Each number is 500 + 50 x the weight over its row's rms, rounded and kept within 0 to 999. Layers, rows and columns count from 0. Numbers have three digits each. The size before them is the row's rms in percent of the matrix's.

# up: layer 11 MLP up, 1024x256, rms 0.173, rows 104-203, columns 64-127
# down: layer 11 MLP down (transposed), 1024x256, rms 0.181, rows 104-203, columns 64-127
up104 104:528503545533614482575503413511609532550524526549482577500479572510587446627467394486541504422558591432526461509528534533473514483460491551405548472489552464533530497498588576513460496477559542
down104 102:506420505489602533486430545466505527572511419546547530462475481520515406490498504556450518501512543537549511524551470447475507579530563414523395539619579431509485455488429499468526470536564471
up105 108:508597504475471513495479479501491480450488472580475543516452519545567448616414502543528605559585444537578428528526447438484488438550514462503352484527488477559514481468516361433517504476449459
down105 102:433479540460465517468453517468463535413539434516540407541589497486576410520506508529589525483443466456545448513454479487507551546550462450495532509573431452428518445457543518566515549512513511
up106 097:595442575504570451458521544545552574548473430374564538548509450437481573489528520476487450485475457494518508573427522498500529506472358511544475473482533503416502460500488416528556435508429498
down106 103:527538557420376511520402459480517446671510495526453505515605425452530494552489440497544441498566523527499622459509495510472466481514553394482470464561411432465442485508497523463525549482457457
up107 101:525493473507435508464523488405479453532533495512567548528507513564467405501502455438545541523621450547574425458510552475559521492523459508486533485455492476533418521473464506530585496497464467
down107 102:452522547448599483502526529631499593490474529581508498532530519576411596463542489524501483544479449543540444582496486547469486491400484464565544405454473535567505462559567468484502480471543465
up108 096:489491425513456479488443492502478500627633471538573538550492518539452545514420585418502442523629536439545492556526472453519462537540460550392474530525530497562446512512464517496526596477375439
down108 110:596463506597552440532455475543564536557504424489482547507472550489499541498615439534512512454510524567464572516502561510553567482475452520485488484475533515558476460493486437526449490447499581
up109 098:499465575468554559551506462425461574488414578608439511460441517501513431440419492519559461489469457446507485489509477520389465504517509537415517434463510570423471498513521591553526460379441547
down109 100:552492512498551513498489510614492466586539413591534597509502547575555453516493455419508578489413487499441570540527532497454495486644439490602486528426528553481502560496516491525421537428556480
up110 096:465512416506514479511522532601479435501504539487474514532466538485562521444429504389456586562470450474569531467569539574533430475560435448498499488524645472562522502486463522468487598605461528
down110 105:563478513492572487512430440507475477565507544530507413462576493510541507539443524533514529504628492523385554482520502518492583610469533523388504539563596423520550492426489537445525509525516565
up111 103:484543501451547493542563451446471519513533510470434522514443542561407483476410419557557492492491527520509493470568566501601594517483479528487433417595452446471535536443525520379500520460585605
down111 102:487444549524465560468507502414508475510487468557490477528512420502440482495530484445495467442479518487496481456507567549461478523477386509485542465514528503487445467583492468584517404472505476
up112 091:555537507645472577525431482535448485492459372502609460511499398413525473512656440410487414476460464419504479475473503460548447476576434459479537510428573462506476490478551449458541454532507456
down112 088:467450497555443450512394537494532486500482443546495426502535449478480464409545412557538532539507498542480572470502408491403618492515469524508484511435414456512461455521526484543525541446557548
up113 106:496428416506486492524500487438472492450544516560501437570460533530503459493515425533492461448470525589509525468514539502447522441517491568469456540465486453558478463496552487582566468478462499
down113 105:548534558604469447526456440548524553484516504595448444498466578463387544545504554429510522433533539534502469512460529444568599388470567593532527514516474505555489443510573417503486497482554434
up114 096:438411440510394508551454527520647595498497482447496555487468480512475516540499572418532496478484476461569547483503550461379484475440530449549482465577481468530492579450495550565473550543525544
down114 101:408519653480653463497573426459588474465552487536406529516489492439518583543419538500516521555371476560477407499475503530506570432474559557520535542515438436564449559421443528524477488485597523
up115 098:562580553438437479365474463571594534572562468594490592518516588492438450571536471574481553420490455477430477611518539521503487486482476396621492555451457540514490500540448572498421453486474535
down115 098:534558482524569527427540507399527420417494564533556567539490528553529534471455516415496567517514599516555491346537440454507548501457463455501505483479389569517444504483506510477487469496471468
up116 102:484527515564587451418553426505462473517467521537526525514587493498485484530529526439565640480470517525524533509492443548471546519540477532501478549530487468488583478455487508476531444489560570
down116 112:486571552488501554470510532572440474521448554548498522566441422528463534442534502430403425500459490542563473412438459500462536562584467606474463515440533561580463470452501453493536538499528477
up117 100:480534492495505421511511419510447605460470460453511489495488563413509538517442507437413489493489511507506506435598531461517485511455468478416509518544446525554463505502486424503521443545514480
down117 086:409481529558495516475461488499565496349512452480459516423386468483503549403536514488620468510500525490528573418428406543483474513438521477545524441497487502573453429540613489428483500500515558
up118 101:522465495510501560591577469440488511504610461524476578497517590491552548504494598544479487486481490534529599607508550454430545515553498581541585524514451507542561526470538512446494555528513460
down118 107:431402453490451488477519497404477457511480497502507455491469495442400520454450527507553488433516467501501576490522578547499576468524541569533461466528481534487454552452430456527489519366499469
up119 096:456504509464433604540564477425565513511479527456512438522559541560467543440566539437433545517516393477464549450509544431523508505470462452590506529426473480482494503466445518437569529620452514
down119 102:361487477537600459449489546581557534632565465463465472534385445478574476462501351471409445502508580532591541519491518489561447495514522471488501472504540572491501507498541616564478544501520456
up120 103:484448492459504521587517505410382547543442521520589600504578479574513465481450418524557501485422474504513422498496474558510456547538445496594460498514557471440550489445638508554535498494522523
down120 104:592573506545533455401576500427519490577488496513439571574496513524449580596532546540464485496495428441500502552458576535558512514489508503453493502544503445529514571510495510529480475538548430
up121 094:601473541459383538453432512513657550446414545499479522584522461484517568527433497470448505552509580480446468534465477509469436501477483537482514464491482471478484492461489496429558420553501487
down121 092:403507449551495602473556485492546440391547476514539555485509428456606483562493484445446539443574430538588489523511536550460563443552438437497553621488509506534439470448489540502481479582412465
up122 096:543478491511495469465478486561583425472560505621477615489492541539564473503534568504512548548591640471459528533432507473550507610490453609429545449500492499471536450452541538475492461455399480
down122 098:557452470517512480539511387498474548491435564583479538438447544547532560522434506479535428450476479501497528490505414640455473585519528560455524534495515623469517536502405439474499475462537488
up123 102:445524418540490441550520543542462556429492536474413589475475500584587437468457529440532533615505473539522533522432481601470542478482507430443487396493623573497506469532425554444483511551466428
down123 103:509505478520486515423538432423510570458469681500490446571478533543515541493451580455516436446554510464495478522541575470521512551533592440529466539510476497489524516511479513541441458535456411
up124 099:481466449486516539479556540421539498607498492611478521498445504623458543478377461600494433440513530483502485537478536387505572460524489538516453568515358416492554541567460521545539525530549482
down124 097:541574520461519485525476545517454459490472537530439406540507437405508465364449483536518592458421478439430533475478472516515499516432573519469540477488526552513520538497473523503530425394566462
up125 104:529459569509506506450507592477482460487618614520518545502597512554479525397485492507542526494444497353537479529470530526499507444369544500502549436540482612529595409417440526556578593462492521
down125 100:474551436534465509412636413532556605554503564553572603425507486429453568462506470439473449551498514535526524482532441489501531521497497443542453543538464457405368505492416526464486616492532534
up126 094:478463477545532490447503429536505461536534452579400515515518527533604444495486516599524463541447563544485497462442419555430523523517525480488596409554467496533475519444542504529548467501481489
down126 093:593469409490438613511517498519574560465535554611499469570502571486568475429528406565481471427593485532547513498497496495495529483507381479536546464548438516452560579389524489441399506500501447
up127 108:504501473449563485513500608409510407413464619495484468512517410516592554485506506558541426569503413531542483491528513570391445518500499499466559423436542487451557507480433561524483502513455470
down127 104:556551522541623566516505541527498517430478453560444519553503460475565527522469459467513474646491537537478458581560498450530461419463578520467504439421519503511479485509446502443552549458466456
up128 099:407434484554534473524468483570413513462519567549481430443496559439572532468485517476435557432545423546507532557518542463496550477466531463522640411546444433481442437488572471450543469427512582
down128 102:482565519494544478558473491468487471407419548496468512444472473518572380527459518473456531568467520495486503363537453485519499432472469526527451574455456459488435561478525585471428459496492458
up129 099:436547457490436502500543479512601559452535499466490529539417541430441455504443480515536539537467452421500438471477494352505429552472449523475470534479565460449535529528462454483497545489536472
down129 097:470535487544537445418526491499392472477509576565485505555468553544508523492480494492548513523437529520464513450460474526505446542440584560511502428487494575507468594493446516477401467431468493
up130 108:441540541492459646479490589487523554500420493456441489563526492521455529512461499608480507462494520542455502450492526516505513563557543581565541415519451568397629442512465550554505600494499515
down130 108:454597491596553508573460508533534391521461517440496529588462516467553561522565545492567473503456556554449547490488420475520510500460519438406465465509406483411380429423467564414471573439545573
up131 105:511485508537560508530513503578513557469525513431446518531406635509595501440561448401388552365517498459500457571545479521553533561463447530547459476542468534451522519399484490546573431567385543
down131 107:530452464565492481563537495447534487485500550488446534544512416507484525498487502487543500576540500514551434524424601503570636483490565540447438462458505486555525478510516569391483544489548613
up132 103:527448445495388391400498573436456561518449508536422506505512514571522532507459497561516493486512504550522566546393483423544472564559429577632469580522560600473599476451480465450503566480387527
down132 099:522535531458522586558493557490539464445530495360566514501551438347452514502533512537460466513517475480557511527474471527473583549452562542530450429386475486542543558453597563507517500566572569
up133 096:552546498475510462438421500517448492502472423497490425554555544479445496420478439441565457604440467500512510525498379525502550515496450453475508594443539463637509498404487505538540471467493488
down133 100:562531506532464451546515620493407584454535513456485473460478480450536490533503481529501627568465380474479535504485455521456547484523501461553466504539448485450484479511548593565531481505523520
up134 097:544561507538433548533522578530469537535492542465523477463525627464411543411446533503506506451550581494600498575488563517454554650447460478508471419538530578498543549404534528519546637607500523
down134 100:447536510595569575525522432444504584533467468487439456449453496497511450473513518424539536552389478604547509517537453509459502414413501496513517517523557571572460506534530563586530435448532462
up135 098:465482533517568493413519505436479489494518538535549553425565482446398408630494540476468545390494438502448472539566502465510464526523463547426472466447512567450490569481500465501457450415542506
down135 098:467464517494458445541494416496506398567517496512452496550505455436538491546511422472404451436429464477547542498527590532456551470488575514499522518409433531499569521419543499502556402587503516
up136 109:465550483417484550463505509535405476557468518462426522416534481424479497510501474567530534644508551565449468490526567486473578494485444520564510559606551510406573530464493558463491566471473538
down136 110:490429467507531469520519503579488500452526512468551452490471512518502545479519550436512494488467497604508425524490510529549558563407529451502494563506433503557410388501485436497429486535535612
up137 097:458490439538454478562523490534520550496533372500510524549569538561618530519550533368445455541485517428469457513531578473457496433495536336561506443561554482516554473523469489499519442509475500
down137 099:481443446507508436466566516456443411474540450459483475371398505498562528420440604510539438492571529593540536519533427476558404529518526507439481487498459591486440432527549487594553515504434467
up138 105:479406546511492527554556479445519472531559522466553427527529489467532456599499528525421456386530455631471489428503442469448468518427496442396533463506478414509440501465503476525517459496472536
down138 100:585461532450422542501451498517533441474526465522378471503434537514517469478450509383454493455560520468500539485553421496399526504554506498479448469533493494475538605534466573500506578512461635
up139 100:474504505576485525556412473543491525530476533493505531570389611517545437583465545558566504591539412551527527529528516564576439508490480424495472577424510470458495526503478604522552497528530581
down139 099:488526525441536564440522558572533479582532556499490540552564475504525500472478414452509503443566523409555499489496439433431536480563560467475441488577563495519528445459600483427452505559493574
up140 104:445496530481476527476480571445493510489611469621466448455464447483520483421418498620473500466537506457567453524525568598463463469499473411484475495402624496503552555538492457562459636478519545
down140 105:483457528516438409524511523540528542450458494448574454484387510579510421525497554460488406534454492478496501531470540343492497588439490588492490463433483483553485525504491479482468547532528496
up141 103:500526507522541496479378482437553552501578409468520446409520441459557420498471572448422574460515478551538426540416505368519390525516579536523601521438402483443480558546339608576515517547505487
down141 108:458557482512528455536487486507525472634492540433454441495480401489483554492467495460529536514551514546472488447475378569461522500514487557590462451506489537402526514546483597370606519525517492
up142 098:443463531458509540547485519532452469468419547568510532580536499449535502548518431459519480589522448499403517427590534477470489447449342541474433517568482476585427536527545424512469444456500467
down142 098:519468505508512533487516501506472547537504487502437495472592448395464545422489504497599512449520506438484430563556436513549412580542501485556470537511492426501500529515554452468466551479474479
up143 096:491549508529415514555518488424523564559456601471463532450390487543542513457465497483412496437492440444500589621416552514564498518469547477512495457450425468398503506434526533471534549528479382
down143 092:573501496393537549434445500620493425399420512612519566542529436471455508433508525499496492544598479565414525517503439559595488481506506383525561533520578419591485616431454496520482454516496510
up144 095:448519561509557515485537431529630556544479560473481559545547568425579488513491458485389556480492505514530477374528589456559457594532493458473504492436490493524525570539616492457467437476544501
down144 095:478574486544598468439524516507538605471547522490526559507483479394576646510471374540519478522498457508427460467550457514482523436531601583508501488442493564444520514514495534461497480533450468
up145 097:451436490513509447556467543508411475451487502498451510417490556456433568533420472462480531506475476434508542541467509518526431441554510509484418413467607590539511486506571423517505459502483461
down145 094:450504524531480505547496512436507417603423436571472511415518507475475499409488516531503536494451456456496415472468474478482506471520491508485489548544440619402440553514429561545470449511495506
up146 099:585486568456579538492458584434551519474376557590423540515426415448543430505566420529535481514475573585407512513608536544473466557479484471503461481496547615408512530493572502498494505597457533
down146 103:530471452458572461484528511491494475538497484541549499424576488478553465489455504534552498566570463562619403490516542521461516432462430490517442502467500537532624581515544468431468505562497599
up147 110:434441543496492497521439547589507461401560469523542584583584576472573467509607540547522510473507500508502461423431438468494423517525508456485502442469454497531627559512478515569520510411594520
down147 109:458575478454451584456544511518590440417447492431439617455562388424505607516435599458531405479450519518413466494460408479458479487509505500531444547502444525519478512502579478489506438395481512
up148 095:513500412483550547532598531457517454522586514455512519509520517464498467469478517423495532490459459472591458407525499451479420514510496606468484523531515583627403516515452504405569545477529525
down148 084:556571525564567484536546455532560448413437443593536489551442502500508451517527561511573567493527501457489517473573439596457402443520467464495493505486447368498474546480433496613404514511459490
up149 099:417604516515512429515497626419507526535509460569480565520467622464467439566600521416510507483483635505503492495517538527487503412514468523537423483543534595471536497513543524444566472437426521
down149 100:469436526486553549559515427435617471418465476548527392505578485515459444495471552466547470514535526478504520440478554474541488431528489474505431581459482495536543491516510546523593466544550548
up150 091:533593501400571450474503511459539441456545560447534598349443550616510482534398526466519588432442405539509456487433495537467510439564512597581481544483454520541452473508563549507505573512490497
down150 098:573430533560545500465460413530437544560528514472476504603535422441437502467524430462416511533553541499572568470538455461438509465489550473466532516504474485419525491460479519555566360438537491
up151 097:514472441548577511497550531443500411458569606582464490459518445454536542521487498496557464481543560511494551469514550479419598471566497523489575440471516540575628483503630564478511478489446428
down151 104:523522492502512490535534433518445486439568444516547500527511478500494474531434482479557416445514408446438555521488401484527382450528477593440482505475473460528562475425528494444455558439552503
up152 109:485444493518422378525554445528488556493528513536458523553490564574436574514503526533427536609532639463492586498513574446483465573513577565502468469484511529515443520411406533493504492462554509
down152 105:467547461585525507590565484556532512548431515553640474464555522562376530461460569367461618506385552524510525429494484441494511562526467564598527452447464439498429545463512500512475520453569578
up153 104:490524492511530524559457465541375506509586469617523610561643485531490473555535512485522495497505447490523481459519553554484452534457508537505470468523567452484525482522474468463505538468527476
down153 099:469598520538494627496494444496542443509479351556649499481504524442494447501497527484555518513468422457476531545530538432495461464518480430508452530488488414487514410506545543552527446438544559
up154 097:526572606451487474401466513499454494498469573490467531358578552472481539434491552458516545472474472518456487557466494406407464501515574447503539537465579631432459493368505433532631466462568515
down154 096:534541447453545562512564511470535504603549534539446545441515394483490527564580434415489502497546526427378500550518510544485536537470582439494526556602464414531557539531572492475497559447458508
up155 101:380457436484556487567514576466506462497496450407557527591542536360450533492442479546491535494528558528518539541475438468478504438498522577434530541495548474539477492522574433499504456541612523
down155 093:648466575553495484350494459537541428465442494590393543465535379559430522474487500530561524445442398435543456498419533556551398487453529435489483461558555510587477477543458484532565499435505626
up156 092:481535545475528497539410488535518419547444543525470473510527500419499492510487527525571474499562578602652524543440567473507479498557570504522535515503503456477489482493437439533540488512512521
down156 090:436469458409507458515493476506486506389586459477464501544456532513593523533506502506420579469581570490484581457519428563490451572487464499537473481542451521436619450538507478578496534432491618
up157 090:390598470387516580504498527504472623588498552354510514514428560414521471461478427411580554568534502545547500468479500549558454468424476561461465519567484490552550488416507434433422582529546613
down157 092:550482524542495471353506519505562488611572496520416471505492458509553560507515515525510425520564506484478418531523519472489434485526451495415467496538537513480533473570465505523484442481424452
up158 099:440494395586458483581492562507500553522548529510393488486567525459530493604526511480523485477420543425519519469508394534533515493645483506422513541533514503511586502553462515507596615514501483
down158 097:568564526391459516537490460539522534477478486384523444470475396523507485584516497531439430467563502513565516540514422489422441529433556411602491549539483540455541406567595431471494375526441591
up159 094:444490505526430491491430616491537502588561496476456532468454538505516530544571509450437393483424560398562516501563486447520434472488475500441391552458544470443460489470514439498502480530489489
down159 091:531501474550441579444548457496499567463409494549514403541451457513468441453518456541506527516509459584402497533483536505517457561499543481544485548511487521543543590479517536473583489585467458
up160 097:455520533480428466462482437617604509451544417428537427529499435527474444565536447415456427486511523502508467510486415543494562559479522503486472452539547480503528463477475529569484528536409519
down160 103:483533563551563451498390544548513425397477452511491506457537569502588425513503418529470480496511507561535521534493546526480475474493485460425418436591488520441473449507578523533556538417464371
up161 100:478506486557481551513540550491545471513577557585511556577496543468508537387564458544542485429496487542454479447454455463418563503576502496554415558493458504489519482473508479531528545448569566
down161 100:540556461462571418528535437450452526431470438486564445430568493525465566541435557489434586575417524487545467512533563571539477513425482528621479446500433515512538457498553505487537449538444513
up162 095:494496453491567532423525575524481548414515450470482411488501515468494499558452547518424429491480549514513550582504447505403488443430491504405480412475479522478563646490435496508543503557577437
down162 097:509482537526558462493479512461412488496479467457431459457447479536466449457494468543486435538546448451502531380512445467415491458475385528570509419474509520465486491489584496553510592460556488
up163 103:467423471513545560477562491541539509494533503490438500504434448558529479446420527508505621427443557521453531425578567493507523451511478438479452447559430482477468513494510561548484475525490496
down163 101:538533546516480502526481558506583483571484434546433486489531455498579543553506441530439514499368563500545486472630521470482555529540545563545517466530510479474555440431533567516529381463499482
up164 104:502514510623588462583519476501505417474562444520428487528490466584485478439492509507478490482495532570462427550488495489562547510442512504520472484489452506509469585477384549534443545509484526
down164 095:492421446514536512557520510497470412483480480499547522501474564514511581456512521473569576457500421533504491610525485487474474516460496567526523566439473486560555567541429520578439496569473487
up165 097:473456454517560527403544522467533529435430541418470520481467504511477510431425533417507488563561426535515516487506476523546561437433513534488427482526476458480550539481494471371505528501487479
down165 094:533525404499461488548433522479446523453524543528595461477480599524520552571552486527492460528392471534479440480477560475530455461607569423476524515529518472534469494529453499581533536576634470
up166 102:424532440474556403523551484439441454522574498541489564515522439522479433611506553556454571588614523554486567467584465482564477516474454613501500566542489522565552485523499508474549468473535518
down166 101:485564428406470487518566434524523620427415499504473410488463490472425438542503532532436463563509534441452499493506479524474450589591566468424531565567523532576583499470499486435517493449510549
up167 098:560501547539521473490512470538449518526534522482565404538575456520450521500413480550492512484584504534483488577568580447489482560484438524542494427509557440487495532533430486515410476510512463
down167 096:520545410486501525503578536540507510557434539508519442508472464483444488479472426480432583588461566506582483455398440517513508445462492548518480559559494644495460607470509529467470507489498528
up168 098:556563471486415585483538585546470437505538549556496521519591491533505489474432483518570575467517545480444492444415478553525544543620469535536545529565414519453476496479448595480557557516408570
down168 095:488528562430501523544528509548450613427498493494570524543475576553518483533579444410508489486464577476520536553529581438513487529453440546523452479385426438474514476491505332511508566517496619
up169 100:545442560546597441491529567419530465503472526456511488401541616489548531514506609468495607585493449444463523592474453479439505580527463472488449488501541513491451573523490544556450490538467492
down169 098:468518466515426494524509581528527508585553500458545536555612488512544521512583486521482508555495504503497478470610552468568525548531592528532447503544514411474533498520461488437443425433605481
up170 104:558504510474585458451524432459456540476490459494519497556523340488484535474456523501495572515495515531515488458467550510490594535474457566508567573534517486522545455493514550546484525506527491
down170 103:434465505561418548480556549504436538478546418498430472529383556454518396511406484450599496514525492459459575462481493460461536479535450485449500445469413518581551520495528579537451470489421498
up171 104:475483527454595498530467604576575527504456448544555514438409553503525408519471471505450473473530508556506554534516536444501581482594645488562515492475538483569475553480549549441498491500489485
down171 099:524445437564406510479488557487466556443488363498486615544560501530497481558497610550454469443513511438436530503387513622523374556482600531570426533519498468402502500512551450527582478512454571
up172 098:586439566487509505520501520545489459501472430503431483500554383512493626500503505554515539430490486521528444539590539493531573545509497544600512490471499462554478599492471511479490523551602519
down172 114:535487503436422506505402501492498475509565549513548459489479495453529498579533421444491509482452457505497514494550465429500485371470471501512433487571491430469402459479445512479445489531519571
up173 095:482580543473518489525483556504481485490361521542451495546558500539468461417526449462537419493490514485376465544424404523476554440421497449437548434459594553526491492445493564539481525488545531
down173 106:520475494527491482436562505520505479559571482595558507412456524485549538462536426537425510554426428538563457527444411506479468502473496525502428517550421429488533525520515440519522450445497485
up174 098:496531497558518424539457452494524523474500514548542516552454524486514536543521494539465546469548469563541525478493469541447427481548553518619490465580506561487427515588489442614575465546489527
down174 103:499551499400484536516575419547450453523535503533498572527515561526530520567582411459529437465456463465515412406579529502534378428524534620475446534505572506481535491476556526427504504485521506
up175 102:531560409505461452488471458527470458577495548402499572518491560470469585452487528562527525549438510495504459547416513523476576491559503624524527411530549539528520446433527638510468487582461523
down175 102:495544564468458413471481515435524582443493527538520487523549442463491564460515424364572446544550510412541490534583374535557438513448505501518503544521545494503414455518478416528532483511456450
up176 100:514543528467572552439550456481533443488507578561464523465577514455494532506443557407493516585458452568450433514413539476623466473470502498403448450494580549493457577538508554473536534462420490
down176 101:489478488508517488537481504503447520460468448501524500450571474421412529492489501533586505427523534441438387509543446514445638602495417404461515491488447550443524460490493488594408484507483431
up177 107:531557561541488565488426427485538534466561523514461463522470502581558471477492485427514432540572512456465564544473536421481472438574450510500509513512410441429471469462509572579485610452486442
down177 109:535518406493515500497535531629425526576421493488483468449512521422484528519524462517404458534515487543537455555351469510514518429493526554539540531507484507556511478482524534547516477518499504
up178 107:501538468490542466576567518547509503465433487557418472623507526439651559449580490432486477459536489439451567489575473454534442443488513473477477504522422509404438514500550584512478550588460438
down178 104:469539471435579480452406510535517528460575470438455560621544454515485457523482565539472471470509570500468541518487518490593498519473578474562457499430481583459533494392501402458492463571523505
up179 096:458452538494593426420523504544430597502466526444566487425563407533465562590532428462504433520502484466496575545394517466547444585485530541427502458511529448468469521505563418545455470509597563
down179 093:498474514497532423521526491527584514546530509543532518470491524605537491470518518503461569585503519536430470481510531488521503468502574455500421577512514510562452514497506586454464611546481471
up180 096:489533512479455491555495500472534551591482513503562476527504535548526533538580541491441499441534532517511407478462505486488483445524480558478550417464467522527513473494515533478596605485537477
down180 101:489445497580545472507614563589521491543482512497376574570542513419512553527411566440557430512353474486604620526512413524458500458557578562361582504525457510586566501521552464556488507506517435
up181 102:402562466548642557535473466503488461575436442476497597531433553600493597499523510498541499483570565527557486597569467417529522394549483553520450457477616484625541468516510480517455441506513475
down181 105:481596562492484487535544588546578524526452369422493534455455531523475603488495580453571537545522564433538508507432432535446569473591511461514496527523555477500427428453451510431455434578432563
up182 105:430580451505491492555595542532532588542510522461504560504470533496567477433527516491516472421498486479479605542517535484439570533472605425418525440410565585476522576496517528471443469467447494
down182 107:481489537461516416590556452563479405620424543488362571556452517570547344501547436571436447501499459412418517547457490511502496451393512485512526534516419504501526481497526445540523485396590489
up183 106:446566482523509517584453422458481543457583543421550506599471521479543554572552503486471506439520524609443488533518568543435461449423505528558489528611524432584520493467462584453519409506499446
down183 101:499487548389478482494571514512609624483517454478576503499471414571411570459445464545428572447629474558476469495585494506442544474478470412484551457448544525531512499487516547508568469453473482
up184 105:555417546573518645533582523501416499443486452493493526491539484457522486519583471468522514456636470429403494530565455452531461464579446476552519471550458487528431419480399460491517471433540468
down184 105:465550555561511560550376436515466468515469500448517528491526512503511519485532527510522447541508513555449537480458551520403419462463402460526414483422537570552473559553490438440522464411483507
up185 100:491456510439562418565487496465553452539541542455502570496532532479495546629492575466473532424549521505459524578486463466481513467557540488518458521460503530485548555548472471472608407592538490
down185 087:512479559555445525519443530462490539460410460531514523552445477454605484520509599602472568573500465487472483490430448489516475498497538588538476584519458550492497379583485543539422510509534487
up186 103:579495514526481524589590456530517474413471583549506527618473512488464498599484501521477520545552455475490507432535501640493463481535523426451532494570593493527477500481553472531483581515531360
down186 103:477513498494582529454489506427487379459575498596526518477522425590540454519440428474480516523536566480409484504501463479564531423495525545620526498478477495479523537467563517434538567514445480
up187 102:426500495477507492461451524411542451434497447470523536584517509485484471563517510594462518577548566473475512450550510557538478573456588559466471444482608501551493549603494496441469428497461527
down187 102:534534361370461555452523465384533595491495443475598518450460491464484541348539556539502533473556577463508468528503472489596550467561546481531528567452487459493461442535498482471448537573475504
up188 096:528516430548457470582427490490512552522510508475461498461570476530484493504537558481492448581593574562432549442570456469440491432456551581435475480529525568471418469431483560447485544552550539
down188 096:552487471421439579481528468474502501597513529480508543468410555530481424511477599508424483573599508579571490610514523494529482479536513537515570387502511538531434508459399437506493479472427473
up189 101:565577517520482498562432544534453544441514489595493521531531520497457572515508492530619516603495480503518504501504504538500458504464532409599514495471542391524560561383457555427463556526552447
down189 103:449599457489470487510535565493428476594522482566563464524541532558515491484450494547530478544410480534529491499514394493438483560525513513452487479445406561452441523537525591506487515473455449
up190 099:557521484558558520474457524511522539453481534565436562592567473409517494552628460470539555543499468605496526494481597538455534438549494537584449491546427553463514555553486515464486445484527483
down190 101:511556490516527575545533519601449519464429549498594600574631473529479570509485601438431532465410454502555503523517469453457479576472420506493528594461573492500552477490492493549547526505485540
up191 113:486582519489532487534487493472477418520577521524424522477488533515502472467527597591477524537605391541456542548455511481481551529421506508568531379539636557550437496494455482453545487458411420
down191 112:486582480527537473520461507502494452607559470454487532505471504465476535474579499559486560485506422545514515485486569513509498532444496491500507454570554522482517492575614561519471431411479434
up192 106:519419558506470603541539536425538604576528477563527436517558549493466476572575512486572471535480489567528515452514470469529609413504565496388535594523548547472479449523476481461503498487420502
down192 109:382537407561517476499449396490558435487488524533469639569566435482478513569507529487494464480474524530498481511504522510486437632503553549529520398516544608526489536539490487512486484518577498
up193 106:493494515466612530486465385558577540319584568506620513543505604462512499483473547495547543476567615456482525444486527456543486554511570503562522534496457541537480508491488488528420490480504538
down193 106:441490590441523520471565586617529469575529528503435482474442502498512452482434520438482456457448418492423466510522423512501496513435512511517580560472527528563468477506553494509486467470470478
up194 094:563462526538515523436520477471606458504571473535629542441448537542579537517511550518552571498486584492399489509509502546516595489567390432533482463518523422533448531474478497480497433423458451
down194 085:474564479469505599579502499485502461546577502336455517504501467358497503505484514583485417461497474444477483508534533437498499495467439617402517555475520490548553460449609425532543562479550533
up195 095:513514445551533587524495542527595502396521419547513497462564563475442470527519536509509460533469558585472558590487593515535535548475518576516551463506459504518506462550517637488573560409448537
down195 102:425567404542486538484413498526569402393471502584515460474556450540544481491474500543502492474569387538479444514470581532480504512521525534537447497464446500471466474492491608494496482599522439
up196 101:529516474510579477554424507556437480569557485507534555632505430522531544519344549566495524538504512482404537424449503450441497536549460476479502497458492545427535475531449479464500547493589339
down196 109:495545446572430492421541447533441553498564499535502505478425355448506581428560512519441441491467483454547553567500525420471597474557586487577542502480471516474498489477483429481493469558502518
up197 095:544435497567493490386574551420501551426557521538497446453519531436590476425417547517576536552430498546498456397534527465536484494495606583561483503565540571529485457547524446603457498472456542
down197 094:486546501445501493593463536526444466489513460454532508469595503460482511416542521499483524385550527495542414546557441568437499476486466494486452534457522577490530409423501555417533539540484460
up198 106:446518485578621557545536566566479527536611489503523523487635545435558551531515503579579559507435435533590524492443468445554585473460528378439496462546434549501540562543409544497500507519422487
down198 104:472468485578510566482459443454466590429553494552515516491539487587558502478514418591556548538404480556498597589498514478495509570543505448463557579528551557509454501576536608498461509451501446
up199 105:557457529518495511393468479492551628460516531498452468571494502478450551521599491538561424450506500377520506479604526512571460564552517456443577458486398461540471472510529550565556483468572545
down199 112:575539560448611367526502574458485546512437514502501559552560595484526468478556426566488552488448464544532538436404470456430486426494446500512522610509443494413480509568477541463443553524429515
up200 096:523512519463610498487535583533554558518539466486479513525498506581503469482484434353581554427513511517463419435489538418500389445517459536468533378495558472483571552474487485487547465426394557
down200 092:492510539516408489470483465513504548493434570501447420517555477513523403438474509483405420489550546511527530556551418490492573482462511445626477462477562507520432504404446454527473470431556494
up201 096:552480480440466494475408498455530546471485480528473570441581451495559552515513511521505574531555460512494440469571510506377486499467456470452482576461498473461475669485599420429491436450581472
down201 090:453512401568497511534468475504539422481472542569513552504460504496481489579490498479540493524511527473525579493473529456607429559461563465523448493544525514530635497501454622481475559528474485
up202 101:590548521522493551517486473489443546480568511494420411523570450491562482434508553476514491436386428428549455485523557437493427532582489476466612370448514456501508522388533556411484527600481516
down202 107:528500589523442492541546446448405476560553517424476470422477573474567483358561481504503467485498605543501546513523498389517525557579454474459468464504499489480418469507518460519538515495486405
up203 100:420534482576473523499529444512632537591538500478487592479464601465582482554531487503528443486478510593436494504464474514457536555492553420548613596490555470411506452477565458580491423516404554
down203 103:536576513556508417484491517511405566532585534557538462481443590546548514523463548484538570513452537552486565501464520404431424358564492498452543532525402567507477520424551419551488544496580460